Part of a small language model's weights: a variant of Muon for these matrices.
Each number is 500 + 25 x the weight over its row's rms, rounded and kept within 0 to 999. Layers, rows and columns count from 0. Numbers have three digits each. The size before them is the row's rms in percent of the matrix's.

# o: layer 15 attention output (transposed), 256x192, rms 0.0537, rows 31-63,95-127, columns 0-47
# v: layer 15 attention value, 128x192, rms 0.0649, rows 32-63, columns 0-47
# q: layer 15 attention query, 256x192, rms 0.0595, rows 128-180,192-244, columns 0-47
# k: layer 15 attention key, 128x192, rms 0.0571, rows 64-116, columns 0-47
o31 116:513556504472523495520500479477467487474525506500476506491540501495476506494472496473533501485497517495501492518482518519512505480484471569461496
o95 087:509517505556522522466481520507485481537520510515534491524455519533475489494528502504487528496503472521470505455492472463543493509509483470521522
v32 111:505551465493491525522497478486499476507521514476565489516541490532518498514511493461507507476475459514513496539482474478508527538528521527498469
o32 124:473507493523556536475498479546513453449513494468497490497493492510475491495438514473529472490460464511536507519496468517507490558519513491496460
o96 080:485550528509519531533492473489477488484501513509503520517526518528511519496515497462456474496465503479519513475463517513449484499466513490494540
v33 107:510515468513511536460492504523504513524548495504486500482446460508482487492551526458536494491497496505435452468476490493543507494498500518500483
o33 119:549503518549490530481491539512510486541486512524504511532452510525489506526490505505507490516447482493451531466549464523443453535492514511510510
o97 090:492509487450511485502503489516493500550512480522551500479489501496530476522517517472486480530520471536501502528503491490552506520484533525516505
v34 103:478481462515503466534422522540528494488506526501482505546517498442526490485528510501514514485478478534502500497503498542529491482511485494492487
o34 116:503492521497512484493473526494509536507475532499489511525509499490483503469547472454457476543499517472463480478497552510513503519464499488494515
o98 084:495498511505509465504481486482505490542476521477452542526530531463481486515524502479495529493497525516469554495467498526550505493507504487510481
v35 114:517512479500499495454518503509493508518508459506478527524442470478499480517499484505505514471497528492506522513536504480479454535460535518512500
o35 128:447504487547478539478550532516509524504477492502475501500519524467444482484450497519489533453500506511505493471489468472498459519467492506498524
o99 089:492509516496511492476498514491496496501480511447473485496501489510496472510501481549485493524549511514547491435479497531503502476445486470503506
v36 112:522475453479516481458502475451478505519507470466497506494506494488499467557492514487534536506498497475530454534450477492531512476485480495497531
o36 121:520514473512516475537485488516542503493510565475527523447510540486526538533482511461493551513479522480492469532506503482466563531537483511465514
o100 087:504506492496518481431512505478534473521464497463483487491523480473486513529495533485544590465486497499508522522493531535519522520492537498514467
v37 107:509463463499452462512488521487471510508465498490488481535495545516528496517514434516489470518538498498494517485489497495530475476496441473494496
o37 119:474461522485493516535516529504470491476502531491480489533510511515511479528516490512516496559511495485485466504496495497530522482522464522447501
o101 095:504508499467502472515483518508489476505518555495528514475488539474481471504457466507493518488511547510496496491530544489529483515501508483464455
v38 106:497488481535493499480503528470498455454515473510518492477495499506493507450503496505492475473558513505497473474492492544494571521495486475517522
o38 124:515492474481491490508453532469492495515540474489520540467528495491529479458518480459454479475505464470501495542508459482452515494488497536472499
o102 078:512502467492509533507507460497485489494479504528498503417512509520479494511480494510503502486492485484542497446477480512507542505483497509470499
v39 105:514521539460473483514486500506495497514488468471480502536488489526515464482484473512507516486473510521496505482509494538490483503502438535463509
o39 118:484421488492507533522491496500473444491492501477478506534557469518546485507491524492482460480515501505488491542524540534497517537514460478482494
o103 089:484497494517483522531448486519510501518494499457449506499531469504518501506516483519498501505503511505485464489462453513502467514513476458472509
v40 102:491453466529513485498494550518478482491535498501466486503531513470483521519472490531479514516531480507482505476467486503512506515520550514473459
o40 114:474532530493488535469550510491457471500457483503526514500480545494495496483516522498457505502485492516513494470508484505488496432540505441484506
o104 086:504457518494503503512457537499498455470487534509492543449512479519510471516531471496490543498504484491469509502502527451509490518511523487496431
v41 107:518504481478512488531513539436500509522494519521501489478497514478532506531495510493475504474446512513504509561510500519473522496440495473496519
o41 119:559494491537516503477508504526535473470554525476469518407524506460496481499490526502540556495517503523487502532512483485538524551497500498500469
o105 087:467478491484513476463523507538478496494506516489507509441510488527497485535487502514464523509458477542541500499502490474495478504584512500481514
v42 111:527493487497513484498504476502556527504494502533512491495541523549457488516513478539494520517508514478521507486534486497494482523495505527505478
o42 126:479502514481455491493510526506504473481480474471524466525545521490471494536530470543505491516481475525545480499482456482523521500503525455485456
o106 082:489481493487501496480495513513492504494492486467503546470519509502470509512486473472476514553563484480506489504447489517514499534489513511468416
v43 102:498455525530495512485507502519523488451485520472501535529478537457469507506476474511535517512539499477469510546459587475497446502476497458504509
o43 112:517510531514501509525509504493489498549509523501495497547482504504471479490501438529546532518557498529485522515512478473518514515451511491487490
o107 094:486489514485515474504528486527494489474454513453504518474471520505500518494503482520531517527501504509478489548541441457486542527492503494510509
v44 115:491494533533462488514528488473511521512494513506489493489502523462451497455495551471516507518486478484507512477488477466527544527511493511488520
o44 128:481479512490469472490496506504424515519496483481513503526493483500501506463515490480534539481518496515521543504494450480511537470573459543490570
o108 093:484471498448525510503495521480472488494476476522494452575497513555513514455474541498477486495504489489466448507503465499510478502473499483499507
v45 116:535517471507474493504478503525474504480514465486486528496503526536467515481489543491500458532431541473531513529510497498451518465534534466533498
o45 131:508480473496486468496450507481503513480526502515461537505541477503523517479511528467494485484487537498514478428476545473491471512480556525457542
o109 088:491509517489498488472489522460492511515442479503468495510506522527485498523548481453477468505509509511492458466473477488537476520493537458506475
v46 105:456529491494486486488505467484500517527455464491476486512507511474510539560536488477500520480507488493495537509523477522480490508501490480544494
o46 111:507517518491491528487556489516483496506495517490506505472488515526476524529500505493540511544481458494479466485551485523487475451512502504501466
o110 094:509455499469458475487532473507485497517431490500464499498511461486503479508544506504498487522524515538513489446502545496484472473497562490509489
v47 108:498519485485509483509554481482503488523500483499495491478529475496500488494480463495443527488501452499517523492505506498542498535488499458532499
o47 120:461515485476481498462459499511484509496467509509486502484514519555497517473530500444450505501554474498461508510511509485452522460463522513502508
o111 085:520491481501523525497529464527469482501546519458502499488524484501516502544483504449488484489481470474528524491561484498445503477507510495478510
v48 106:479521522497509464535537528523511509493461520511493491466451469555482503513472479490529476516521472534490522459543521511476484480488515577473483
o48 127:509456502496474498519512506540470503485485484534479512556481472509554500530514463518507527469503479514496464469482485461503482482480462497548524
o112 082:516516552494515501570512474480479483519476496489517482481500518513478479454525488503515496492525466521495533507483489526519507509469491522483454
v49 105:496498508517522485467489498536474505469480473514473500457474519484532494460483553506512499512456484492538485480504517491554470483492540513523530
o49 116:503527486489439530455511490493483495488519459528457508489509508528530512503509517530467484506502490493475492477442507510476484488476468472491508
o113 088:501468503522455480482486521483504496485470506537511479493510549526518515510514533576463479488460435473482507479520496477503515527519507500495512
v50 115:524476469511537511495503519511521477466494481478495516516544475512474512512472420577477496494549515528478498463461535492505497549483463554519515
o50 137:470501528496507478518464500525479485523470486513470488504490561496452501481542500521523507462543533504494505497467503512488471455497488453489483
o114 079:535498477491524535512460459491515455485503475516488503481465507468508493508525517519542489493463457461492498487472535509511504494508504518529519
v51 099:476527529476522497513442497474522487495459488481475520537490516521503512487496510421511531548469544452520482519519515482524449461527516513496504
o51 112:517476529503515549490502499460508503513491507446499513504518466498504480506539531503516515535504506478472506540534502492513514514515523477497535
o115 086:501546517560495503491545515481513553490513495485515503519492494464475526490502485480520534484456570457493499482528462438516490488490501528542516
v52 094:493507526493495516550487515516460508509503498483443507504507509490491490492520500536496451488492523554482517512518527450509534533483493480504483
o52 104:499540509514460504518447510493497491498529516486488488476490499486486525520528486529452530509514564495488495504495525479485486486530474508525493
o116 083:523496552528445502491519528488506485555511533495515502472517492498534484483538461463494509504521522548468486514530500491528530489514485466477519
v53 110:537482506500494494499511489487520539522484517487523482527434473511486499472508502457454469509500502507534535505491476508533497497553524551481503
o53 125:525469540452502497506471509495495508497519503500461506515520461527499510548493541491500513428533508559453503460522515470521490507515504504491486
o117 092:510445512500509514501521518514496498469470478496531502531504470531516495476525491513511488515521550480522481476515505492492493472489510493510514
v54 102:492480439527502542533530489448494533559498495552497490484515510527491486463503472502510513530540482489518481534479472526493524527520507476509500
o54 118:443540506521533524474507474497481465459518499502573500472484523487458488483484491471508470522529503486556508486494493499495519489526545547504502
o118 084:520502513495475507537475475510510511469486494527567477474548514489486512468529489513524472514487467478468495492514533504527505471511453511488515
v55 110:504492519511516491470458468461551499471525478498490531453499485524490468480474523471487491482519500520488450551510464516506509495513496476442491
o55 129:511528502520510539466465510537497475454520490498531521459521469483446532516490477520506503475473526489502516495501525513505514518500464497474516
o119 086:473534511523457523513505515515479516477471471505495492474516532475506491467517444527501515552516494480510486489533480498492511432472522454557488
v56 097:502514475497436461523488456502480495444482464517512521510481485526476520520506447488457485499488505462479480481505519510511527512449509531529518
o56 106:438512506497501492493506527501467526506494505490490491549557516490493484516493440446547482476547490459525465512475482519510506514499489498497481
o120 089:543527486446469513517464501527503539465467482479524505528516458538496506503538507481461482502508465533470486529511511527485489483474514506486456
v57 117:495504484461490527475525509505458473529506492489500526491536502537528462431514524504507479524511478489503467531490539510508541482516526527520502
o57 128:502522451457451536479515475500472461510469515517463533491500517511516502515478519474479465507478463495493485521492479526474484496543537495514459
o121 090:488507475517501512458486516488486480472477509528518515443526532523473480484452506455476503482518515482501490543480494497505493520496536524501499
v58 112:520510462486492530528512520495492487503503512503519504490525539528486551473517525465512526531534533492460559489490482488486519537522499548476484
o58 124:493499482526486514482456527525467496532469471460492476483496490483487499486504512503490503492482479495518513529527479518547516523537510473478523
o122 093:499492545486466502509500473498519545520545462539531514516475495524487470489521526467473480499516546506456530461502530462549538475488505514480500
v59 106:485531511510497536517483509466496502470499503510485478526484502492470531518519492495543504467543498541478510496546517500510495507510461469515497
o59 125:491497483461505509538497503500526513496532505495511494491502487483525490468520468494462470545487491503486509526519445479495485495481497473497500
o123 082:502493523505507536504486553498502496470512475524499503508477460569476513537508465484466484534543475506496548494529528506502510494478470531489522
v60 098:504479462515491524542479510520510459520516530497538488480526521533495506504488530481504519545496477510519454516483489457484500487476482492479483
o60 112:484458499515492496453512521459480488487441518519520484460447508508447504489490528420528480496521501485510478487504506500486502515486531503446504
o124 086:540485519506506484523512509547481533534487457494473486533491473476505533516466556549498509529468513512522491501519492495484563513522476557516544
v61 110:465491519456506536520465476524486477495500532518473487505517478516485524502518499507498508519513522512544492548511450539504510505502462495461506
o61 117:550493536540505497501420496504515565484527499517496507491481527498512494463452451495447486527496506533516488522519533505529485484510497524454482
o125 085:509542498508506495468490479489493514496513485520519486525519479553478497478502476566447487474503498508515488510470481555514476501500455570474475
v62 110:446478493461488498460478483539503474531463483486555510494507542471494479536503482481516495486478514507490502495495516485457522508449464531488479
o62 119:482481473487490522483501472531489497512461490487480478482525503482499548485502557491506504526489478490509515511511528563504522520516490468450488
o126 095:509464506465497505474539474471525562494481515532517500537503525477527490456506493506507497529499473510476492501546493519523508491532483503466530
v63 110:445474513496529481497492473480519478509480468492513501533495470526454499482464495556532480431492541468478467529483515555523486495515520522513507
o63 120:469516514506480511507425498516503511529499479568516516540506526454488492474507517485493487508521564471520499487474478533466451462469496497500514
o127 090:492498543514483465523492484510538487542487514526509460526494500441510502438517546536498513522491498498496520506502451507468504552479486504492496
q128 080:509474494504498483538520494492500520478524491531521457485523512535496493506517488492481512496494457517506521472466522472491523526506533482510491
q192 111:459489517507498528519501476499497512460531473549493492526488476503528486465516465509478476555493512517554502509485460511476468513533493485534513
k64 086:470485526494487530464554517499470513503466522490502513532514498546492526495506492492532529484513534481497468559542507515478532523461488520529443
q129 089:496500455464443544508522507530490453543496505469509580458472524501507482493505532493487533495466492530548527478520467496537497500474469520518520
q193 091:495496450497505447526503486477512492511491501504444485508528501517523527485554508504527536490528533500472507500500503498488514482486515522487522
k65 087:504470495493529474444495513497473527521530528487520482506537463525498480459515496515480511508436489529544458509463496440525509515517520473489456
q130 095:497465478491475499537528480516476477508437511483502503477516465556506534505495502445483536495448472541506533498505494441523498561504467494508512
q194 110:483514524522498508451501471480480506487480505495456501473517498496520490484501490473470541508498490517505500475491483477476494514499455492515495
k66 088:497464499499460507468502510458490514527525502452502488482527541495528508524512479524482510537493556463467530529482557492495518513476443494508504
q131 099:466453495496475504485544520523497481527482492479502549487483496508507423505534511485500528504524517520451506490512471467511479499481491510499468
q195 095:504481443505490504541491509459459492540499544500518536522511483489479484499485495504490528464518497498518526537513510498543476485501526506511501
k67 094:516507492510488497536482477472532519506540482478507521515500518533513487487505533513483468506505500490536539468539526523472476506539459491473489
q132 091:487483524524458509468530524493520459492507489493484501508541536513495475517528513504440507484505502509509522491514483452509504482503497506475510
q196 095:484486485483479538493538501502500451473474521506482459526464534494522492503463520491565521512489478466503501528495516498444488525506509511507505
k68 095:518477523546539463528484511481497511510479486506452499513507524529525503457511470483489445517508483481538515506481502524553522537490472445469508
q133 099:473518508498508529467522526478471515546471514480514499470471534520438471510500498466541499483497470491476472509513471522501506529499516493441491
q197 108:452466491488425556541473525484518552539476506485491541506499478482495500469483508514460456491489505498512476530508525512506495521512468512500548
k69 101:543510496519520458512503457490503474490468488499447498462503521453539526478491497496500457535505508530538515478534498499515487563528526510527496
q134 086:486517476514540513508498520503508486450489500482513479530498493441458506524486494489489490530530519521453529562479505489471495474536510517510515
q198 102:503514522503511515538504462478524449485483483472511482535536512481520486502492519506477508492522495521526486497480515458506479468476502492545519
k70 090:504536480537481491505524509487454494506542501490466575478515552495483494509487499504471473498507520517513468492525485505511512530523525510493492
q135 106:588532509524515496523498470490491497520519525525528488500463490499477525498478510515489538515502465502532514497544508491492510499497496503543465
q199 096:539498472497542525484496502457518482539518480470500542480442496451489525486472499519495511520514481459513492556481529533492511522511445492473483
k71 095:483446498491463510487472545468472496501481484521535487508498505577473456484479487505463501477459467518503513502502517448498485523483482503451500
q136 097:517525550466517496475444432468464533494539480520488459480510529470530493541480489567447484526488471489499490481436518483506473534503469502504517
q200 101:510488508513510488470473490507486531517494511495511534470525459487557487509521529502518459503484489537505500446481505506488518526531491520465434
k72 112:442484476493510480472526501497496560473467540504462526506511513534485477456502503449537511526506528494483492514488497508473501483511492503508465
q137 098:515485486491488493494537559531492491489500501492512476504503476495493463443523516502538512499504488472524444471498476531502448487516493523506511
q201 102:510483499502479502437532485522489491503500499454508497507518478465532537522547497513473502524499494476487510485463482481496454481496491470488489
k73 104:531528469494507561508446484498474498513520490527515527440496464483488508488461486536512479517493477494511528545493483465502563503479487500537473
q138 093:530483543488474526538489527518470546513440538467495501495517493494532556480471510496521478498549499532515495483495535541512526502521530535500526
q202 106:495528478452473505538510475470495561495488514554524469503474504470513506489478496493504442500493470471503493498522494558486524469492493499514526
k74 110:508495473529517478513500504483519490500516492492475504495485460467510438483501515519486563472540474484526534492498485530473448515522488479468541
q139 097:556456517519544470513522497504493499502462501438511520534495540487482481530509495505480495515467448545510501457469513506500496536503507538508465
q203 116:494460503471492526467495485494501480447542481501540469470485501476491467462503509517530486520526531508505497500506514487488512468512464520488454
k75 104:493483500515445455518518509550485518451526525445523492485507509506467474487541501478500511494538523491519525508486488524461472516526461507534490
q140 089:499503497544451520496503518558502496503434492498506533461498519531507516488492492565522468472473462521482543491504523464479480504496497525553467
q204 102:534504487493542489553485543505480513536497532500515530554521486532495481490517508464465510476501535484507508487542559499457503518502469508495513
k76 106:509460509488508525476472515470537461485467449514536536516498488493480460450456512511477475501540467486477480450476538491509488487513437541500504
q141 099:521517523546511501552502500477525537529492477464485516506503515505509431524513520476487542483445484537505551476441527473480500505534495470499499
q205 118:479493522513477482471540505504497525516495555505490517505511512466523510513530518491490505487509476482550534518503532471480525558530530476436475
k77 114:473535529471473486540533481476467533512504493452499538506486490525542492519526491501484532468514570550492497503543485506537498494477490520504455
q142 100:496525523483465474497493453487504510492519503524464500464512531445506519486534468555480462513528496474503495477440538516460449514503472519481527
q206 114:506488498484507469500466497508509475484508539455481490501504496460515515515486479492504513522495493492530447483481520501491485544551442487493466
k78 114:535517473482512518477514519479504481476516494502475499479481515523526491526479510535506485477513490530494530482475481523474549507451479504507468
q143 111:509523472477478511508520507437502487469500513498476503463464489515461491503485478465483515509506524463516497474526478478509512464511550479506512
q207 118:544462504460505487460509493501472530421520527455519554475525473526543519515498494484485526482511513496485512508515503518524471461503481504485476
k79 111:553508506498484541472439505542487534462547485549493546498454540478518511488492525506512504472529509526505510503514497492500475485501466515493505
q144 107:489471489502496483467542520477480517533458511542485498538497533507516479534528517470500514513515543519481459505480503499544477478495572492522502
q208 108:537547488491459484516513534522513482515525540481496523492510519521485541519501515520506481496519487487475519535494496455523550445494480523501524
k80 107:507492503485489476530510524462500463455517468475489558464492478506486488454480509502502525532492486500523537506485534468472517487506495541506500
q145 108:541494506490497474493542525484494458494517471496509508524521519500540472509503498518540503487507509487490501524513497518503502469501494485506543
q209 107:523540490505501501489463536504527522532456495461486480520511482470495486512508511575518520503503477454517486514483479492499528480472508494531493
k81 107:530512509505481525544527511469573496543527463535462507466535523479492538514497510530512505459514471493520465534494490534438524516496496498512503
q146 096:454451496495475500510500497537472497471452508518536512468481494517442518483481499520532525522490535520503541485469560485466510489474479500473498
q210 109:455491547480509498502541489448503467483491527488520492508507457518510533473493519556493505483520509508537493502513497512513526521515514477494512
k82 117:485502506518474523492495446456519522479441520499515452518476495517540503510532529516514504495450527496501524486497553470498496508497521483496483
q147 106:502512484506492484488467502578512530526500463493523550511486551510489457449487503529501502478552472483496497511508488569511514489501505515479525
q211 110:512512534504483500488448472497488522534466498517492453491484523506506488502526502535517488496503459475543553511482482506514436529445477517476469
k83 115:485493479509509486499472471485496516520519513495496456488528500460533505517566496478478497523440515474500492514478521503489485518497474505478511
q148 108:511510480521491510491490473481516500449530497500450465446529530512547498498489501532530499538483476499484535522480540536513537543506496486491480
q212 109:491513484529524442495476470559509488463518511497479524507532462480491507489532524499467501497491489501521525499479488488475475490507489518495495
k84 100:542513541466484524554535543504485507520474501513436503459428549502479509481490556466518473525502508470522497475494490484477480501500530513529501
q149 104:530462482502491481491490510478526505487474540497480508477548473470490505441524468493493525492496514498521546497499483531492470441538500532519461
q213 116:458509496549508504481521476437492482499523511511514491510545500471499458490520534492504491502503500530485512514546510517529512538534495488508473
k85 110:477538495520514487512502504486482483499509495536495484515469520505499492527454482496526508473482488507534471537503464514493540508536503485457510
q150 106:504524510491514519487543548494528467530470459493462495487530474548502468484513513512497547512516460498464520472489530486487450501488478495542528
q214 110:502527520518486520507531500509480511477458506461563513487480568502502479478488495476507485485538520490478536466532474485482499471503478502508528
k86 107:478484536515440483499522510548492488478500531526505476485497488535494496519477492476476510465488526509508486548468475506502498523472493528495495
q151 105:540543528483508469513560474502522479523492469509495514499534468460523505498507526470468509553518495507552521472460519465514509495504516498479474
q215 109:485531466482455494521494476469496467494508494515514483522465480514473471498457510517517541496495518493509499467471482462477484513511526505498506
k87 116:479448482533509519436507520491494518538528502529508557487506505533448486474510535545508501499465467471469532536528484564486509496485494490491518
q152 105:502509502518531517516452503480471471511497500516524503495515533514500506511493510465480523468456502521506488479508473485523491535452491484521484
q216 114:507506484496537484565502542518476512511496491490510505464495522505503489473506495535457535495490481471500492550474470538506520516490520499476500
k88 108:487520526430502540490480477569520502519505459495479480515547505490495550462533485508551464496447482502496512535499490514467496459501489494516522
q153 099:470482494548501529515483491488457504467494515469492545499493483523517463486501487438509514541489526491495489516565503521502523524530496461506468
q217 126:507515490464495512499520496488482517505505483527482496518474535465502464485523522472522512469488485511519548503480517495506491469524534497524549
k89 113:458572501454463487493459496490526508550496505494507498506519532437515479527508493495480456475483463496482483494497471483528524500504492499492517
q154 097:506490494530552491523498515496505480516499492534511483516513454493505467514511505507552528486477497528483445526509504520526501516482529511509525
q218 112:435506528474516553500483492553477510468482505526458546490507500535496518475488515457526477538511490492461522479465507508508454527494489485501502
k90 112:536510544489464530489454492485492488455503526514493542502522488515490451502508500511517506498486503453571486480474520503494504474531477506470500
q155 092:499511486469493531494488505493501473467498520536516459543524458521484477461505475498504495512480483500542441489509450477498503465515500488535503
q219 130:538532481508488494483455519481482487533483509569475511508474482495525500514511452531472519462525474495499506510485504509510527495483493458491480
k91 115:492498524512515489485520471490505462483523490511485515485478478509527460514476480487518483518478497495537496508467553494515491457509488494455501
q156 106:530546539523516510522458495474526514449523503518465527503531470492529471478487484481462463501509500464486545490493546503475502509506489539483502
q220 110:484520480532492498512509510513513471508474478508494545520494479455449525497550472495501499483482466489446535462506480486512475523532506474553503
k92 105:472454508502506511552504512454518521538529531521495518507483530518525543543531524500557540448503488494493527501506494521543499488490529461480480
q157 102:491544498497515509460466493500513468489544480525524494471508539496465494507566498522504528527467497485481528551497512467540529487511492523498495
q221 112:495498489484491546502474495542479463494509497509554507503489472529480470440545454528495441489514492480494498528492452510489479486512519501518526
k93 108:519511557493529448500501508494490517528476487542529501519516515454529535508503496460434495492516443489498531455490516528501505491501514492502554
q158 109:503457534525474534492457503501465518495524506522559493514504492508462533492503468539519521523467536490513534532518476502481472498503486506498502
q222 113:511504429461509540506556491504492493486519509488472506512525486481512478501487508494472520479478512468538493478466470503530488486499498524470519
k94 113:511524479498521468460537500487500490486495509522546445496518474489507480501492527496518510480458476515510517492571509475489520555505473478590512
q159 099:506473522514520483524486490476525514479484493480462523512506488511484506536515475460515514490491503523528452530498521515506536529513501515521512
q223 123:493461457504435490495531528537464514511505495529509481517470471507493523516507487524515472533466491510485458476496486517526518484523517501443447
k95 107:524522539516558495518489530474476524489484497486494503466500565459495528489513495509505530488492539483535567483510510492493442466480501511522499
q160 086:512425481478477498493512483507547547500492497531498524509541472487519496499505491557504526490467533477475530510528474494491487511492506529493494
q224 109:474512519500541484545520501508482481513493523535482518524504499482468465521508520518530543559533516484482503541562493494540496472530489516493551
k96 091:463501477527501504481489459476489492473521496489513535477507495474519525540480498486521509513477508514509511522467543512445497541507504500536488
q161 091:505552511480536509487478510510500499514531474451489527518475524489506487504481495485507502534518497512492472479474481512508565479478503493478521
q225 104:506476486504477492490479503506515495527493489474505535524492490494507546505508523503519485469473492498514458513518480459545489488509513509511522
k97 086:494513488578526509497478508525508501478518414517487495471551470465497472505475509502456478509502522461484515501493486498490536500500491491476479
q162 090:500470520536511489494511507537507490537464468491495525517499498488501498488510493471519548540477545497501486454485468510516530534471508475543512
q226 101:474477441466513484541534478509492500527444502484484515467505525499514511523515527514518500503502505486538463508484482481502503499477469479521524
k98 090:496507487501475494482478511514483518490531504505463474531459493487476450558496460496502483493508497554497552551500474478509492499520522543535497
q163 097:534504480504525506539484539511506494510514520485522537487488511460468509553475572526470486489517480496507526530530529503490492491466472500503508
q227 117:519469490503488460527481510433512511517485532465536475494494541481508477537454541521542536462498509497489465509514538518505504484493513497477513
k99 104:497512560488474489501517481525512509513523477516542479448466516495486483492453497521401495498463523499521498543479457493515505511504502501485491
q164 088:508513505488404525514518517480496526503538527521488580426491514493505538498488538488528519517507485501520529464502536497499538483489523500507538
q228 105:519506501486508486531480560503550490467527504518489502543495499484469519524506510507528518496499535493496527492516518520523532482497532532506512
k100 100:507530501500478561488476511472502443481545474514522532475494478513536478486497531503482506552507493466500506469492463477501429503498514457484502
q165 095:507517521487519500494445519472547466495522508506553505542534500468513508509466483525498482498508494543510473502524508505545495482478493512454547
q229 109:482477500518505493491501519510482495489511514530532478504503458549489503438519526499441458468490518498524500524513469521483471475504503490478484
k101 101:499524486505483518465576445499484495504504485511534542488498504468517531484477468477507484492501532458534473473496526483471514508489457509517517
q166 095:476522550506538493457461480515515481486507495502542489469529528505504502499456481564446533465480476501538511522489488463491516505498456464501498
q230 115:481508472520515530489513491455513480493497483488523510452506493486530458545506500533482538531499525455488512497474510475498502476456487524505488
k102 103:481501463507505489435504491528475489505489515512508505519484479464513542536546441494535481528483507496486507524495502502449511485457520488525450
q167 094:483508508506536438508441491494482496510481510493505458517477521467554500515526503504510461517529493506492504471521509496507476519526485513515439
q231 109:485465539495537488493494461464479512473550491534515466524492459469510524478467502499550470522458489504566497506478507522485504529550491510472499
k103 114:473464471521497507503511480507494544505529518502574480502493494549479499488536488459489482486480572513511491523471503470514522478514495479508486
q168 097:500502494488482509456511442509479510474514480555505523485489457518529502510504494526466485498541500475545494475495510495473500511497471562472482
q232 096:510518516483477484492506488532443487530454518537511514550483494525530474459539466538469490448496491497504508502470517518460509514547486503520482
k104 103:520475464504548491492519497473535563550529551492489511527487508529508506488486491473505447452470494477516490491443521488467467482454497489461512
q169 099:506518514523498519532526506512505479571531470538518519517496521475516504460509540519504538504503505493562498473524479472539484497492533515553492
q233 103:546482488494464512525526474493526518521481524476573487496518528488504518496515512505499479472480482480490520502500478572496504520497477519506479
k105 117:521524523455477562502511465473472497532581505492529484483446496507522482485482507539507509501499481494492524481538499513516496524519498521509525
q170 111:461543463475508519496526526498504486486524548457540494497528519522475503563439478499499563498495487487467530545507470530515523471484515479513500
q234 116:524526516464510539526519509498500496546495515486492517492511514487494514532462537462506541471500491501503529487499514507490516481447535511476537
k106 112:529530517522524522493498514490516488523511477459493499493507480520521523466452528462511483485497504513498479482508525522503505469472523501496529
q171 103:448456512518420468460506505505488498497458519539502533493531514519512519474523525471536505468491516490517539484490497534507519494518451497507510
q235 117:430513476454516460489499498514474464516476502504518495514448478445528483502507516460492499503531492505493489485500518518473503506511509535460513
k107 114:492489532486486500460523478490500503478539493495530482529518495500556484520501509504541503530489562547551502506552522499510513534493513508460529
q172 097:505475497492462559480513504491503460548528499494481468467515543511434481478532501563469493471488498450497544520495438489534553467508519504495496
q236 115:478426523496502517492531543490488483529483499514531458502465567487450492482483492494524533510519494484514463493495472533519510516522466534502466
k108 111:521488535473509484520535502491514522517501501527504509551492509534513490504457527496517526530516483543508555474473502496528462521481477486524524
q173 105:482485512507540502490474555492541530507506493507534463517486522512499470503486507516442469481511493528495525523537497482440495509519484514519481
q237 109:536462507513469484511530484480506541520511511495533510556447484519524517508538516470505478443451502512539456504485453531490469481485478516474493
k109 110:530563500508510494550489499507526478533513472517507455496514496495494497496500536465508497521495470434503545527518519530489493554531533496535491
q174 100:464521508472489487516509537502517543518479493513477461448490512470490513468524485494546495552478461497481501500530479562518525498479496518517518
q238 103:470516461482532503464463481548549485537523513472513532501507477494508512474500471543499498488522522533565475493492492512524561508507456536517497
k110 115:526476479481508497515509504486529437460471477428482509469535500520491502453529508500487539479517438488524516534524514501486477461514508474508524
q175 101:517489500493502471499492489533497479504511468501515473461491466482507465500478507493440467554498467470524485495468503496484461521507525509518513
q239 112:524530465468502515518565538554477480499494490471558500554516498529504473515520445482514484496483511543492486530496521479482479531495537495485499
k111 112:436533491530479493473523486537498499508490495490529529474473489494457526506535504462496530450484536513487503526494499521510464499539465508527442
q176 101:508502493518506495495508513484536533493500482527493536514513526510541489506516488484454443513524526497494531538514534492458506472491497492492519
q240 099:483517502512508480488461483484492478487494510524472529491472478490496453501488463534472484495461525523477512450474496483524522508497468473507453
k112 131:472481524502509473509498480540471475435489511535448479510508531479495525502495475503523513517496540509456492461491512486472488543507485493480456
q177 114:509517476500484517519506520429499484512501532467554506496456526484493532478466509498494534449498516523549530459540429465524517500497537501510512
q241 108:501494482501536515477469533482502478460507461490509502525520505539511520510532549474485472478526503474498454458480503467453458519501529508527487
k113 116:492514515490510508507504470501490506455472506538505484491477452541529493483478516483515473533499490480478491498443489468484466487517505518482452
q178 101:500511513518525503510487503524510535484480498481515543479476505485511490523490521501537534493482498509464525504525538457466445516478499531475487
q242 115:508459491491512435529522466509485504517491491491520487523559494509504495506504485526478507517445456441498516484495501488453500515533481469504483
k114 110:494494492458464470532474464497479505487536506467542433526492502480547496474493515527506502512526488494500476502536468505477514515512528491509472
q179 103:497513515481518472487492456486490512462500508428471507440545473484526470516470474551475513476489514529510532483504493545513512502476485480515480
q243 113:518495498510504487471492504499534602519492533498521503491452553466513533512542483508517519495492474512508487530504490502473500508501486455504455
k115 113:487484491470489505485478500484526467535485489517446449492512483559537492526506521501479493537446508511489510455484521468516496514514484504490465
q180 106:527485483489574512511494485514499557480481473468497494521484520529512432474498492480508509489543511485514471492467512546492507513531494485473528
q244 098:505485545483518450458493484540535498475462508489541483517489495479527532465494497565513468501517488493512522493484460506504499488538474477463477
k116 125:526478523491442505516501509450500470515527474524508523484529516490478516530474512495532523471499456500527507543513475514520491500444491525524567